config.toml
n_layer = 13
d_model = 640
n_head = 10
n_kv_head = 10
head_dim = 64
d_mlp = 2560
vocab_size = 50257
activation = "gelu"
norm = "layernorm"
norm_place = "pre"
norm_eps = 1e-05
positions = "learned"
qk_norm = false
attn_scale = 0.125
bias = "all"
tie_embeddings = true
parallel_block = true
init = "normal"
init_std_qkv = 0.0241
init_std_o = 0.00472
init_std_up = 0.0241
init_std_down = 0.00472
optimizer = "adamw"
lr = 0.000435
beta1 = 0.9
beta2 = 0.98
weight_decay = 0.0
lr_head = 0.00486
grad_clip = 2.0
warmup_steps = 218
schedule = "wsd"
decay_fraction = 0.259
decay_shape = "linear"
final_lr_fraction = 0.0
batch_tokens = 65536
seq_len = 1024
doc_mask = true
train_tokens = 768700000
steps = 11730
dataset = "wikipedia_en"
Each number is 128 + 24 x the weight over its row's rms, rounded and kept within 0 to 255. Layers, rows and columns count from 0. Numbers have three digits each. The size before them is the row's rms in percent of the matrix's.

# layer 9 MLP up, 2560x640, rms 0.0521, rows 41-147, columns 256-319
103:183118136101102205162148163091133085125137157152132123127160151128130147147154119155095100116139122128129112122177121130123092125116195062129119132079140104159114080135145108133137089111157140
100:177121081132127102143116136138125127119187133116117074121111137158146137170175124167117096140124116144150175104103172142113115088126127105151113139108102128112071120129140146203166131140120125
098:124105165140103123131151105113115123136119126119121114096110128126114167117151136149124094166143145139147144123088133124123120105175109086104128147131120135153158097116115095142112100123140114
097:144098130147163158104161122077166112127134138122119129060128140135113151132124153161105123165108134135098104096153116142115132110132124099093104135121096120105134140117131114138155151102152159
097:115105134140106117115112154100155107132152146144086150147124070135148121116147093110121135127113141141170175146127159113146105049126102122165152121105107101145138202138140166143124106052179170
101:170117166165122137126137160106180167170137147190134138163118148092106154143142154152152126108123147120140157144154150142100114145161115147112108144089082110150164179097111105140147108117119120
107:113099113136108174126118174099077175103112112108124114144158148134120149141127162152115133146129149131168111111137107136162149133116158168142158154115094110101169142129104131091140117126134105
106:098095085149122137145102145089129136066121124135141125086156110116132139126126117099157148074144109152134120118082117116100153126168125134160090128107148167145123151107151132160117130132126119
094:080128136122119166126134128128144109139115096137089157146156106140158141150091143085128172100179172168107114104094164175140111113180117157128117130160087077188125083077142120084110098155089132
097:130114126123092147097141134147134159144153141111096121135154101113125151113109114122120143109139129152123165127141151077131077118111142116139126118096146118154143166135131156138147137121106156
096:109133094125156107127137119109126099117162108136096134143167145148127134146134096114139099128118153162132093122120107173145145137106114134138147131134119088164130156130117112104113132127113141
113:118120136148117142170121148099143138111151121130101107092125137081110142112146094136144132166075104125159102120135133107087130081184128114090137104144141157137090116133119138127124125138128141
098:163143080118163109103146138123103132171187123100092098106122126157117122145155117170156159134128135133110146121156161158149149116173127143134100134139091167107137128155123177164147143097174127
093:158121114134121103117104116125139162120117123106087129143109124156133166151140140150172133117111095135151105152128124113210107137118106103155159155164136104152121127142117117109095140130128192
121:155136141127137141144154096121126101116088142142129146107127093122128129126157085147139100152155149161117184119089124139177146115152139124149122123112126135131092129139158127123166132132142130
090:147132108113164156087104136079117117097135140118146146134132178121169165139130096155138139145162105130101121096117132150144188121110082119136155164124150112117143056154157156114147060106159125
100:161107153129130137209133090105115127115142114141105126146121155137167154093177103118133133140126133148117109110145087127141127103142131118117110123102142109144099088125100170107122141130103167
098:132143133109107104122158132106116145112062170140134117181133122134130150123166121123141127152119116137135143154137137137124142090144103143150150093116162156117161140124154131116167082116143121
100:111120144143138157136129151134135126147104151100128219127145155152136118150171148130146166112082112135101112149131123100123117148110076105148130120124109079149145151168084139139126143126146159
093:141125114127118114128072108142116147141142111099125071106110174155149154133158069153171137140101177152122150171161076112127123111142164150107108118142148115156101120080105142125136115140074130
094:165119152114110177109142134129142115137098142098156100098074155109141115115162100126119137111121170141071131084141098149111101145148112107138108201119109106140124133119136145108138117148112108
089:140112092154088155132154192125108168138165144095148119127116133116175132114111071107092132162129060158092140116108131132122146139153137147145125135161175125151108107107171125162158100147120138
099:152118077125061178134098100137086109144135106104137098089156122155141076107182160123144135160167154136130149134139141126118114129106136098095138085152137103136111113155142117147140121149153109
103:112112139114137136112135167135119144093111124149114121108160170106131165104120134086132150142121114100104102108164128117164148100129180167150183099115128140179116182106155173121099119100146121
099:160088124155086121118123129105132149163112142125106121147129113137109112123127147078139124124148122115061122123164176126137113119072158146141123128103135134136115124146133148144104123142180133
099:134122136145112123075151139125148106079092118150130116101122080116168095128168147135126167144111180127076128119126113168140148155157147148101100169126101140143091146116129139099127111112117145
099:132131097125145130106104138103078151123106121099086116136111108107143134160119125170129132157127134176137158154189114122079153070143121135111127173162141155088104111115119145144142130159112128
097:119062128126089142115133114144093140114110162106131130106162165111111124139182105136096121142123114152123123155133143143148124094125108129123143126089101102140147136133140151109129160098122125
095:143186133139114119107130096142111119124096100119108124146153124157107179143121135168130106131127098126110109124122154109148133125122137094130162155112129104103103164139109151111159143174122113
105:136067134112117155112155149113086106124121147140147126143111133122158133105114127154135148139112129118147134145110140120129096064103149107106083142091118104086155128147140131131145094122140099
101:144116138133133120112135103114111143102115123151149180111131107107127116168131185155132101164120144146125136175168152126108111074126187134130101146100106130152140138098142132132160157144144062
100:145116156124098117150087119119135110105098143128152110159134098108130138132149131134107152159128154133170136113097135135117097095134170109141078112091136112123114093098146099101119140127123146
096:136145147152108147120141121096097167129138140148123207196161159152120113082106110156156110234104137166126145154177124119091142106154134149148102121132099138102147121129118145134153116098121128
102:162098143131139127097124108121156128119170175089114113121115094117113128102163133103128100150119172125126087142175141141157150114130128095111112088058127116122118117153143135193136157117154133
107:134134133122104138090132172143108164161144133119151132136092122120142134161135121136161163152142114149131115100122136118145143132122140122150095142186141116088106116118131147109108103160128132
110:147069140185089113150101097095148147151127108130102084127111124151110162110146086184136149184120115160107133105113138118119137127180149096133120106086083150113119143121103114147141077149123116
109:138157132150071150144137132105104151110131156118142143118188097107082105106165118124131127127123136142112125087093138118096157109144137086135149127148100063135164153064186128168118085158146124
102:118116113145125076162109124087109163143084142121129204132113105106131119140136153140148134134134108125128117139112168129107126113158078150134127128138148106091125107155118138176095110156152112
102:116082100083114146122114135131105126137129105108092066118126156168105142128161092164154134147091126165159175084143183113112088102113114107087149148129141096121180093130127154125128123134149075
097:150104118143136144108139122130140153099116095115159156158109137144128111118153169125144144149071099110133121103149143144110177132169161171126159114154120176160147135087143106140114164119131128
090:154105142133123157106120103094101118067114164162127128150139131175133143144159152146121129133136145108108150121128105085157115121167165138121125126121154087123112156173149138137160151131119145
100:097103096120143125135098139084091143112135122124124131112124116135164164137161129123135111121134120091136145127074096092131156144127080109133139144140128159103103104181153145125144168058139074
098:122093145164143097166134177106116126107105108099128140094149123134175183139116168146138183132116101132134136104141113158120084156144080128146112141097120114127139133188129137109112141124150163
103:101090112147071118126150136104073178147127180124173110138152128124108128134159163089143160111116139147096106129168109094155121118137120127143091161105107165107116128111116122173187099149081161
102:123152159154138119156139101086140148127159140065139086128129116142116126122185114167178148098122185141163098101136165092136145128137087154118125102088126103145106107177164089147149137119092147
097:135136117178083142098164167125112140119130110083116114128141173107128108131185131106093126089094111134123133154125137119089176084110116130112132122122112130134098104114155112169138131137111157
101:137109181129133154089103141142130111069140139133119150174141102072102118118151106121146166087142142152139115098155171176108141101152110136160135147102146144156125126116138099094106145099081099
101:102118096144117129127109132178108147163125157130144135102123106123148120115156168124119132112108127147081127141129170150126152090087183111146108101136112165103154128152207116151150133132161138
096:162127137159134127131140114129080117128138132104110151163134148142144102129158115172204102114126121132139099096173120159106161149141111162109114126149152128190120111082095159146117129135118145
100:101126136174122130124145094110147175088108148128112163104138111171165138128122118166142117119101127133118123130126099076135135134127165126135082110136122132124126120180154163134174127106143102
109:139156100101080117144135121112060099108115140119133090131120137116108143118155141154139106142114183134139121145104131153130193113122171124116131159166130133126132158123155117169147118115145140
096:167138154131142128113119127127113150129134165142128138077130164146098152139155133128107093194116122166148135139101116132121144122143143104114133156118099111177082099130116104126143139125139163
092:148144121186110120127113119082100093133094154128124158128135122104140101124138163104145129150138148122166114123130141135099158091109124142161158099120101102144089179136139138137111126088149118
097:105117200140090149083154148093135167081145092150145153149134154135126144091122134157114113123152148151127144099125108132153080130175140115117157111136135082131146123113130108101098140084122143
099:120113119172117127119100112118119111117108185133105112135178158091191114089142111141140134127129146158090103124132082107120115150136114095100140145119139135086138131161120105165113168116112132
095:109133119174125146137123147112147142114103139131158126123110110124144126156128087146142134118106098121081116126121118136112086107129163101101116110121144152128168152113131092111153155132121183
102:125135121123130134116139156116145148104111131130157136143182135120127108116117106144114145157132129169108127163100117061163134150121120086158121104135140082140124126159113128130134091142179140
112:161131171120116125120112146131137152161117120115122168118149142141142124117159117163120162099109085148102128122159140112133093099147125112110137125088147156153129109149080133154140098132147113
108:114143104157106105132161137133125147109081112097104105140154127133103195111151167163132144139144172116093117121160103136121132111088165109131098164102136134116144141104133125134157113093123134
105:126134118126127110156110066138116126074072150135120113116113108106129155092114126136173155172123169138079147099109168133129140165126137133143137100106133113123153187099134152178134106086144149
104:113142129158136135154112106148131151143143146102138143115149139107148159126161126104189129133095131147124145119069100140120141148118118107164118143112158089113117182122132103109142124101164123
103:139113132093117127102126132095089118136146083112142137129133143082123145111129118153115127083158137124090128143110123096130176087162125122157146145099160112071087128117169143154181092097157150
100:115135132176123093152187110096171124087092089128145143138141149093117154112121139165176119157146146157106095134143085115079124092144158124170119115153092104144089134114149108147123075147114153
106:147131066101082143107133168126192111145133146142115114089115134099148148074104093126148131132130091228160171136149104147119119136142109150154129139083148100128125158092137156162107082118135128
100:128095132112107099095111149104099121124158129115088084120140184128115113146160087111169141162086120145134147125142101118144111075156119124090149130105120122156172118118103102138147114113130140
097:106166180164110108129132120114106130126183134102146174152152131137121159134132157090144126124124078125138169170090124125098078115126152125135132129138156144128125137138125147122142131154139185
094:137121134118094134142144160112126134124100130190122141136139106125094143101112083133120125134128148156147126114146127143104130092118112100139155125097098120178113142146087160113156130115153145
097:135117115147126108131076159125139093115151139141155135144124132181162132122172125132141142120118110146140113150129102118096130110139104109177108108164108119124180119114088135188119083125158116
097:118124078181119121150111139104150167124128144074154136126110115139110143153120119144080157101119137144133131108160101114118154108124102161136115111082103088104143136129134170130133173144113134
104:121126119150138114105133096093154150098107138108115108105143141142148165125187146151173151107072130152108150131124132118116099134146145113148142161123119128159171129183112137175134105138096145
106:171128131136143108124167104118121153119139120130145133160139140122145142169127106148115114108110151133130132113077150112145122130132088122163112130151072106127106107136158160091160138143155117
091:165143105148162153104105135122117129128107138136109138142120110140128081121167087138137118110122156134146116143107154092130178131160110120159089152151125127145095101142123107102113121142104115
110:107133089164087138134111135105141114093109161108086116133165100112094116112148122168194147148150110130159120148064167097134176075161112165133149105107168158132140118130141141117157093131162156
089:156122086167153119144177123109102137131134143082108080111132155200151161098158125133172173146105143125143161146101137100139089094120149117191123144125105142106106135139162137141129100113104118
110:113143168129083097083087140127117132139110139138109146168120186110129126153155112163136117115132137146106130146103140108112132148143121107143153102094094099138131160117132131160121141176164150
098:098120128149120188115134114135116130126138140129166160139129128118111155130157144100113082150150157128114098135097087117126123131172146123123083187112135127133118131142139145137140112089169167
096:086145125157150124148130148133148152124147143134116156110138149138152118153133112120137151178098164135108097125147127096103089143126054158129138118142135109157162127159168096143141145164135173
099:136136127099116122144133137124133148106095136117102149106146140176064124103149131130149162114115172139169071161122149111172150095131127141139112132107108148167096164146161142133142153178134170
091:157117112156148112121084118092148132116081126118130134111174074129080155141153150175096120121117136123082126126106110073160141124110163097105129133117122146106161094164124145160122098122216095
104:099105087136112125163141150135133144095146145126167133138106192152137141137143145129139143118151139142137160161131159099151107129093101112121102158082116128161170110133143132144142139097159126
102:134090076135082136123129144142143141143115149152135056123150132144147164102145085176158104099113168151098133116083117135148097122112147131127146115086123138145159158147145143134110142131103175
098:158148102118149096109118146137109152136122160147119130132154104131105155134161116148173100160121111162089152176141153131099153134118121154135087135106089105047166139134124133127172175177138157
093:171095115082080147149143165104096120129119159112144151082176142103147154133142113150119120116166151174132116077128139088154135111127139117104106145123129127066125151128141161184155097164142158
105:160147098153120120102088130098108145179154154090121135123169141130136143145155108120143138097113095127121130100146111131159167101106145132134138117149124112081145134150143121109141105114168125
096:120142173167149137128140133127143141128128146108135160141112147114140153146158125095152151117131110146130143124104115127120108152132094142123138113162121159116129144105112113121121118152093141
099:149106137097112138164122137108150125138103097161163113132146170175132171137143145180180147168100143106116127145147159141129090127170122096113127182157097112128128126171127171104133110128099110
109:139098142141144139126112130122115133122103142145129111120143135134116164144140078142102134114101150132180136176142159054084127135119143084110131142121114154142148111074148155141138108111132097
101:117114098120084149105128156132160160096085142160155150119115089078147101154144107111166100153149115173106172098140159132110123099117130105196119126079089101183101145114131140118110172103156132
090:150134143140095121108111131085100148105109151117082115102181130110146104140155168158133122162139137144124116104080142122127155107133154124109154109120081157125100095115112115137174150078127115
104:123156156136094154133108124148095151092106145182132097168117154160126128118103109161151111135116156146155142125112123115138120152116135126104168137131134124131173172112133102131141126097113144
100:148121115160106122124135094124122095118109108132117127127152137147102151136158102134126145178130102143157149070094147100137130136155165121145118133120132129128073122159128113095148162144161120
095:153110173174091135091173105155132144143117175154090113152100123116132121116115138072117095113177156129169124145153119123188131139119135146126126134162081141135183135122091143180163143117140105
105:152123121143114113155110117101099171129130133126152137112143160104112154157158186125164157129154135152114122162135097176112090155149115105116140111170147130125106090138115107102132095128161167
105:143127077090119153119151142125130154110167114153127094105114145148119102171122122128128105122096131160113102106142130151153088086095168109116112116114118100148138131142114163155113110116114153
107:089094126098114117120128145111135116110129138072117141170143165123148138135190152120174126105133128151106118136149086121132140081160088106139150137100117117149111193078103151135154133134122154
102:103089129121098103136138154078153133122135139145147130110109118093082111116143148159156131161123101172138121124129131103085107094172120107148132118139095134113137142124110105127145081104142126
117:123148154160142121129111116084107115116124134147136117141138101125127127120154146178104130181133164149108177122119108170165162110124170118166116117099090110116084152126136134108180110147118114
096:097118109142077140136163148122142131092113106077159130117130136112108113112129115093142101162132134146146147047133099122158099073163138074150127111110115144130136116085109120145123116114141175
101:144098101146082143138143136118110159125121138112154131111125151176134168139174171121132150137116164127131130108145154102137087134084128140143122103154068117107118120145140133123181072130150126
092:119117126113063108098201153135125129132127168102120134153121157160120133100136107099122170103136167128114150149131134115135087103166107123132126107085155155142145163154118125112132148125123150
100:141112128132122160111065164157093133118111136127096104086184136115130173099158126146132136165121115117126119142177115113129158130139189153116096157115115157134123152095169127140157167149137084
099:109066128121116145083127102121147111114115153144137149145146124101160141096152093134143111144141126114062149136111109099076094130134155144152132101098151175166089092141134140121158111110172142
085:117141116129120118110088156102135109164119154112124148123119103098088122117144099135148092094118093126115124118156117089107139106169150129182107124114110135144101139168113147159118138121125179
102:148171148158104120123104147097170135111131105111143133107104107126109157119128091217142138150084177139075099155128120097136141133164135129131147095108140129142146137147097128129102075116144137
095:114103121149117129105071130077163113098135173128121134137140132149174102121153128104119107168132174143136134129086140130132175127151131135107097102144159122144101140147140100147145121114135113
096:153151080129149144123094108140158122167150137146129139124163113128139095104159154158138172132104103138105110130128141115131121088102168138133164135135115136191101134139132153130117089119123104
101:156108122119119128146180113178099110105154129123098100079124125131128136155172142127132177150070130117153169083115105149154113135109138095163156121136149130107129119125138112124109102153143129
# layer 9 MLP down (transposed), 2560x640, rms 0.0479, rows 41-147, columns 256-319
101:149159120134133093103161103170148127124150132082108106133137165110132189097120213105141161140122130144162155141130156111159113144125108113124147144153136131083141148141110127119122134126128094
094:141184138113120145181126172102055125152132096174141192110102091093127109128112150103124130071096172153151157156132095114104131144138146129085140124175113178140149176124101128121109113134104133
107:129149130155177177128096130193139150122121121141145165154142139099166084127089120102110136080136102095098167116117135075148163167111171124163143132121095135113143165103124206091132120135154104
093:184123111176179145169164158143109131073116169125115088143107135148137077137144090127122088166076084099152146121126122142132116117143144142143185134120183129140116114138112154125108135162123142
086:158136106123136124131147111153131111106121095145127115073133131137132175123105131125114144145134147131113131083093149153156117153169133098142133158142130128108137101130136100165143142144138122
105:077092112145093130172050119118102112079110132120122160121145148154128140153156129138110160140138097132147140158140096137116088134113129101116146124142119150147153065146132177099107118123136152
110:136088109110150146134123121129142146148147146105128187139133146127102141118141130103111127168126157158097131098126113144146125129091117111111147146141137157114119093111125125117100127129122135
112:153131092104126155132155126156133117093122123138119110127109144110118109160142093118096108104148171106107176102162138160123123125119169105151115143138145135120104149086156107111150135134131121
099:110134125093122151159136144132084091120061110080089132139152160133123102154163094182112075135117075112104170105136113138131140129083134133095132163155163128179167143122111148106108106124108132
099:117128091092181163112147151166104125130095125112089131113122114126109134116139106114168137116108162149104178108137115111107131114082127134122168129138144146132159149094170163127089128133118116
093:079103146124110131145093105147139139138108086170167113112148097148094147191126165156103150160157094131144080128132106132136107125150167120097127124104122110131077112141086161100135108103124133
094:110162132123151134092109116156106132109136132129109141150143155159129102107118116148131120161138125153143104111109159124118117133146104130180125159106143107143110113119151099119152156094148138
092:099133129163153163148119122123140112094139141128103155160110152113149150111150133135132098170135126095081131160129117080137103136093120121139165161090145095126119148141105140119099117117093142
091:127114151125161144138133127161131108112143094159131106102138147113156134146167102130152156169120142104133113089138115143120134122146119105126158136111148123096114140114154124116114142143125119
124:116144164123120107152155130125140120111152107158138100048080070134142120129105083148147114120129183124131126142106113148130091126133127157118133167110135122148122109145116081144117139138152124
092:090119141108131120141142103121109150157140157219112100112136118133145136124113150127142137141126135119111141135120126109118138166095094156165111144104150152130094122117143144141136120131123125
105:128160107114131133147125124176095130152132109127126110123105103085200126111087143125178146156143128126155164082105130115088163167124105166139123131135140116119091126103102129158108096130184106
092:113106132085129147109112125124112105129134111140102166091122145083169092178107127205135118143113122152126124099114153130104141144145114093111133153109091093086160144108195159130145111158089167
094:096138143128097174147167157131118120121101122143136125081106138113125157117141086122125104107167166162163147066183074142168121129104103141153134117150121158105112130117158117095158110076126109
095:106142181129116116104111129110153156123121135110126114115128151120105089086138174139167126158116143142135129118114124146137166159144098155100130134128107136110121175141120184134117118137171096
099:174128089148155176160094115112098134147142072118091074112106132167118122123116127124159135130114122096142179145092123117124131149108139113192120132134109144117130127123119137073140141122188145
088:115136141124145145140122111104122119114135105158100112105145118126125124147075083151120156156068155114152128142116098109126100158102102117124163092100145163157175129178098109124146148156123174
100:107131125140090136145142163120101161114124120155144187119141156064137106161077099111152105128136155128106124153138104128143128144164138112141098146144155148122099128094150110108125036125117173
102:125154135092117121125166133125120115144132118146130149147119113121127148126118136167155141129135119091101141128185098110149133121147114099100124145098093110125156163101118160110121124156161086
090:138128142101136120154143130138146167099106081161150110127140136113143130138133146202111097129156128137149140167141131084128096157122095119140134118132127113122155106088115143098108132143154126
093:132107123079130139163146139130124102139112112107114094165105132139065118098093114108126134119089126112108154119127106115163099101121071115157148152124118130121128136142166086149136102123101096
105:137164127106105119106109132099111121154126084125138100164142125134124110122144159121152103142102135113164118124113125139147128123129113112127151087150153157164135117126128108096107114103101118
111:144169130125119143125108115108128110149120133123093111141101162126111139121112147123159139179121140149168128085106142140111103126164153114113120146141132105098110135094107134151130126176127135
088:157161160125081128108126167111158123130153091171160138120144096122131123114112104138143119138086128117113123108127110133119141131136122129139156142122143135136133119149153166147130169078123099
105:114137103116126160176139141116092143159120135120151111125118103112115141133158119185121132106138173108122152098136114128122124132142132078139153170154108120119092125115115150117097144130127109
100:170169131162116138167130139146109098117125180142113124121121172110106135139137132133145129174158159109121121135082060108147128127101106121136148143147172147127120130148096091152111117106162149
108:147123141083125147148098125118110101144135149114085101146106147113095125160131170150105114128115131138115119069105094128136122145137143088135133096154133151136098123101058083151143124171119104
101:122110112120089113140122139144136112107136183118087106132125092100107119100160088122095144109119132141113155152092100135155118138150126150090167136127133139163108078142132136104110177095152132
107:135082121084147123143129122108101128172140104135118122128160177135128151124128112137122115105150114143145128111147079167081125105138133117124117108143103109136149137130132114144124089147092112
098:115160146134154138102088154127158134077105164140133115145128136117115117141119129155111152093071124125122122133152139130147115115120114135134137098106142157174128159119079138133112123137155128
111:122155099123105087122133127140133056084139104164154130086107136104134150179149109175105120121080153131149140147145134118132122106104154172128160127108143110109162116110106092160143163112090183
106:112156124189148078130110120159141099118128109114111110124122168155112152095135155153118110098089103152139147166093121094105122092108112151116140130161154128138123126161154135100117129121114148
094:134125146134102141107178124143127141119142116101117110076124108124148135139105151137136177122122091089113175105151133119144141152145137145162139178096116118101105148167106113130023125147134122
103:124122151175140100123129173113151080109119135120121145139164115094141104118146133152110124133134139088113135101095145092154149153090167124140178144175114166112129114141155108165153130138142128
093:115096102098151149123131133136129121115138162123109139102117163149115094113145109113162149116115101090134129109141131141113157118081111094200107109115115131142092119137125128104112139130129165
096:120127131155113109136124138178177130128145165133106108108113103108102133140128169092154123143113185148191086109150131156112122124124137129131134084124088119179117133083122109116137146097146148
107:108149166156157137123150072153089136148176107067117113130092115163123125167105114116159132119088124143135109141127138112140129144111124167137185122091139113141150118123126136148092142107090137
099:129092113085124089124093080156130091133140138098101108138117122134134133153147115125147108138133151115134096153145141130052108179133121076137111138122142112125142123086115127135151144110109141
102:125127145071175170090153152183131097130156134182070125131126126141067139145079066173100115134121136110124072139160126137127130111114149079061100171125109133145152087130122108131136110107162129
113:124097169121098137162152088114121170087169133164142141131187111116100191109077113147156180093106117138142118146085111141136142143124140169127128083097118110139157131130124129162163103110080080
103:146136133166141178148128105113158152148099137134147150111123157169102115118119116184153122117149140135133109085102122141134152128165102127149133104111127104178119139133104113129158170156126129
092:133142153072132095159121117150123146133140087131076153103088151138126113117136129124117118131112124098114090099116139150098151091179150133105085095159110107125120129104145088154132094114129142
093:115160148139108085153148124088184126122113136093126174104114104125106129117132150141129187160109108135120117131129099103134144171131116106132132120096153149126100116162072139128112155135096113
098:104091116107160126130109153142134152105088110130164108128127143177127082125131136126084145115163146102075128122173126117142082152137112164147103157120146146117071116117103149115138116101099116
096:154133148143113156111133166100147129174159097113149061097079117135106114129191145116145144124123120086130146122135133151152114115146113118116169134089130118118125126132130111132084127126111181
102:129150135090148101151133111137164125176095117179093123131105129140124101112150100161118151158157139164142162120123136154128118119119051096092155132083153125182144095167098082120094150116152141
099:090106119087167136098149122114096136151119153146116118126104133110154076145107147111159180147145153115098104127143152147127103140127102178113151114124092111133127147131117155101116101104139132
090:143132128127137123133100179145126152152154128139116136170140162103144138176140076112119110181108136099131125119103132129139135120084174152128099104156135112094159132116092145119123165150137068
107:109157149145170146169156114156103105153132096133119114118110147125154072134094115093139115148154148100130147157103081139094119119111125136151097151141133120158126132176115095088107143146107126
102:156150165134147123142141118179126130134162113088134109113102137111160141082134157169110111111130133099110113106149142134124098129111100078114123120165113153145127103093111119162101106146152142
085:115129128080161144159127122111101105117137134122121102143126146139185157104168105157129113148142118148148135106136157129088137114100077147136103095104106115124134156139135119168136118124093145
098:132112146112122125108133100134139102114165123177095140129094106070157092096080153147168097091145175143083132143172198115124154132117114126132155119154126122104132126112130090133143125125144159
110:111126119098128148124092160161130127155106122147124120107142126099114140094107157149129110145137147117108134115135110145100140101149120138097145113113115100132084166132138106152113132122131127
092:129145055110163150148151130114136139140119136165140090133124142117086103102153169129113129120081089125149117093122137150150137111122118159154137144123130092148115143098133108066122158101127093
114:147098162087166165116134148094131128112156176068129095105131138102148128136158146109137110168116139117149087091117087143125081150139158105140133130127103124121116098080149102139116161084085166
109:162090108111119120081125132142124107164104064099127099092132122161135100128130133096134136122121158123156127154161131083085134108125156098131126137134157109114132121126148101129159138112118077
104:128074114126119123114153149156087144153149108107127142102118156077145135126164112136096090150122172103136166089145111181119108085137140143099104093136109123129120133086176117103094130141118182
098:137112106140108147146128164134115125114176116144136102120091125098109112134149129102085132132168128106165134101133095166158152133154153114106129120150086104103154113136152093123139150127145138
117:129151132166110084110170147130135095155147128135111142145124063121140102131112094143124135127133118042155155131074146117120172156147102101180130088160123113094126124136130146152122137160154118
107:208125117162118131122157136120147105094122132143131113115170146167129098131134157133157142127123129097136145131096146104142108085162151136188156104113114101136145122132119132086146139144133126
087:156132143103161138139105165113109126117058102192141091086065129140128102131103175160120128104110134131113080090195145164145189153101089073120118123130117121101117157137110106146141141108081090
094:125116122150129157132111134114143163115113108152103139102136150149170145125155149103126145148103137121112150118119114087159117168142109162112122112083109167071113139101115045154123126148108148
097:141136120078140132134122142134109143116117130133109117113147083159095159117080097073144130067138164101124148088118130128127107094120133114157112141109166093112125106142124144091139124148091124
109:167140162131064122107144124161091107104134140159108102118088103102123096157101097112140164151124118088130183083086113137107145116149136080128140113115099141142128122074096150136129126108163121
102:134103101118135154120197134124093138099102149089123123166142154138122168176105154116121135124135105127096120103171150119111114124097120154158087161089122095141144124128106183133129149135125117
099:096134126110135126139080152145129160110175157117149100129147093113111141089152145129134095160131136060127128117188120159143139119102147141103168147124129117118122114150122144181106098144109130
096:098114156128121130128133135124090096099105098129119094156153149138139125135130161109127122131155141127122088145116121141091111126095092125061111130139112069151136107112139112110144161107095176
105:123126104116114109125146092102133137106107113139173122130132140114162150130123111112100110097159056136148107133151103104130137078089078151133150106127182129121113117133135123131126118156102139
083:126098160146084139130094087128147103140091104160119074154097139130130132180088137150138116140115141091138118079103130128135119143145129137102106137112129119133135148136114121147134131131168154
106:131150113139134118122148122138179124133139145142099152133093116126100087143078177083159089173155134123056116148131132138123147134079123135153074128134106111110161084124136124128118088093076159
097:123164116123147114146122113144112118137126155100117103144162103105161139180129095169127096128169131097164159143138108128120122116139145166101143087146136139147130095101118099129120098166147123
103:136166128132140146136121111150150117130123099086132140117131102112123139143142135130171130138112112114075148096104092156138107117155117128120125127125133133125127151119130123095130156135152120
102:108135154125117141118131142158143105115106145129098111142128130157122127124177125087065111150115104085133167126106114127133167102144117158158157146145133129111155145156110096147127094113135126
097:153128106166108135133125113090104145119082096115146064125087126147195125081119150141147099167139141098147130135116156165135094114126135176158131147117109119109133103090115147153124179149101133
098:138141102127126092096134090118157163107083110135094145120162139162142141162147168113129135129102118115142168127142093123093117136131107143095121138105137091100112164131120113143093187162113133
099:127176160153107117145103057102135126142087121117123143166136145153125090151148137125105124136112130091117117093151127114114069146167155103118107144125147156112120136160114149115123097153147114
101:173118157151137124061111186141164134098113133160130144118151183147120096155131134119113105157112171127092084149140139119096145117137117178125140148170122161157137119128122115137137149154113140
092:131130129134146147110105094177152132133099105115152107114145110112125117150091116147096111133137134114135130156120139121129122125119131178115119142117146120173106115145130146127092126139184114
095:137129124142139091091082160129165117127098109162153111131137129132135100114156127129127069146127149109120093173113133125103105132115109169146141151097156121133121081084130100156119106152105144
103:109137118081157125100107115112103117128117106152108111114139134148133125129076146140090116139154177170085181153140115147142130111131093155170133118088132080117132145147112148145131164105152141
101:192108126176129151097123136118140099123106142136158132112146106172100156126136119114129129143117100128144168168105107080110115145119116132125139111099117108125128136126103146100124142116162140
099:088133149130139114168136121127137092108131150134121140147083117126129137130120137165140109112149107126118108119101133138135122184152123156175158136128109146057110122178124119117122153152089111
106:118160139110141120088163087153135112154144148120095118121111136075159111126122137120127153155194172115148156151146108087124170123079123124152069137168094155134117109116144119191124121122126139
105:112128123142129174132136121154121122141134120131112110094094115145142183138138111104146122113103132136109176132091143120164139113108140138150134132133130092112154105128154125130144130171120148
103:108083142073147154140125148129142136103149130118159118114124161143131127119098101087079123111118108134118130114130139092133152134109136152136125106126127150144132111140124135118125147143127094
102:162134113135125137130130108133104090092160105154126095126109102123134144124117134078137155114104159066132165088145084112123089142096125124134118141138120126145138124134083146112134144125148136
096:099141110127097117113091101139174150124102135118179133155096126166116140106137138121116179099115109094097151139106116116131142166120133088102158092105134108150172094159153098131122102145152145
097:091103152130112130132126112112097159128102118132152135152094124130141140144113105098125137147093141128139139119177161088087122127077121089139117157105145131130101126132174101122120126149135117
102:105139085129132101138132124151165155103132150101094147161150128107120112107093140164132089109104109162131116162101099134125117132077170154148141128111102076099129121141083148104102106137125141
106:139158087132103101123137147126138136128112106077150145124113111143143124144137121116115130155154132100160143122193114165127129111152079083070185123099119102127105116082123108122140148100140136
097:127125119159144099130119130162139103109132102173126154151147149156170085158099090157158149132111164102173146125078096133153108113126110157151132118130128113159132085117116111155166132129137164
105:121139136124093099131154138100160126105132140139123093117126088106123152128140081145127137133144148145117136109169140164109091127149148161123098107128101105134097135157127090085146145158099098
095:167174141186147096082144113120109130134124094150139128133108147136104160150166121131140135109135100116139085165156146096166104124156136103139154147106107133117125074135108147139116114120138102
100:131159130112132133114147141176102128140087129126096108084136121116129102112128116184116124074102112077119107146093133137131120139078149114088148132106141122114119122121146160141119138146146134
093:143094120072117159110190128146132136106114192134136123097113155144124147119132126138086107130122133128114132126112119149116100132136138111147108149145113129148145145177077099079115148137093119
097:127115119188132126151143138115154124135138153135125166175100114150131130115170131117136104115136143124102103125131107129141123149118144164154103172140146142114141139162130094131113147145157096
097:136138150149074114145079110090113104122103133131118121117143081139109081108142147113047110149136058094163129143146161093163146136152118141189134171139104129104116092135127098118112148169148139
090:109131126113116144135111113163090113117116161153112087124109165140178130152152116139085100128127126124149164113102120159134117126106143115080086144109096102109135140090152092125105146109144088
096:157107119145158142116134136130105094124135146122139132127099153111135159130129145165155140140100117100140131095127118159096148144138131147121084121088120124138115115101137090135115130107120100
089:133126153122113126159154142125127180131114107136136130136139106133124101156112120149140115112120132114126105114080124145130143111113107100151176129127130135134123135091127156090130136090125123
095:120125141085124133144131142123125173069121150145145153180107149120162104135153099123107113129120148122117135143103119133123121093108147108120100079148118165123098172096158128103114134161128147
096:124103127127142115132164167170149123115134162146139156131131108179155125182135144126143136100116155118102139144116130145135114133115102134102098116178104116104164105123160108134144155136122119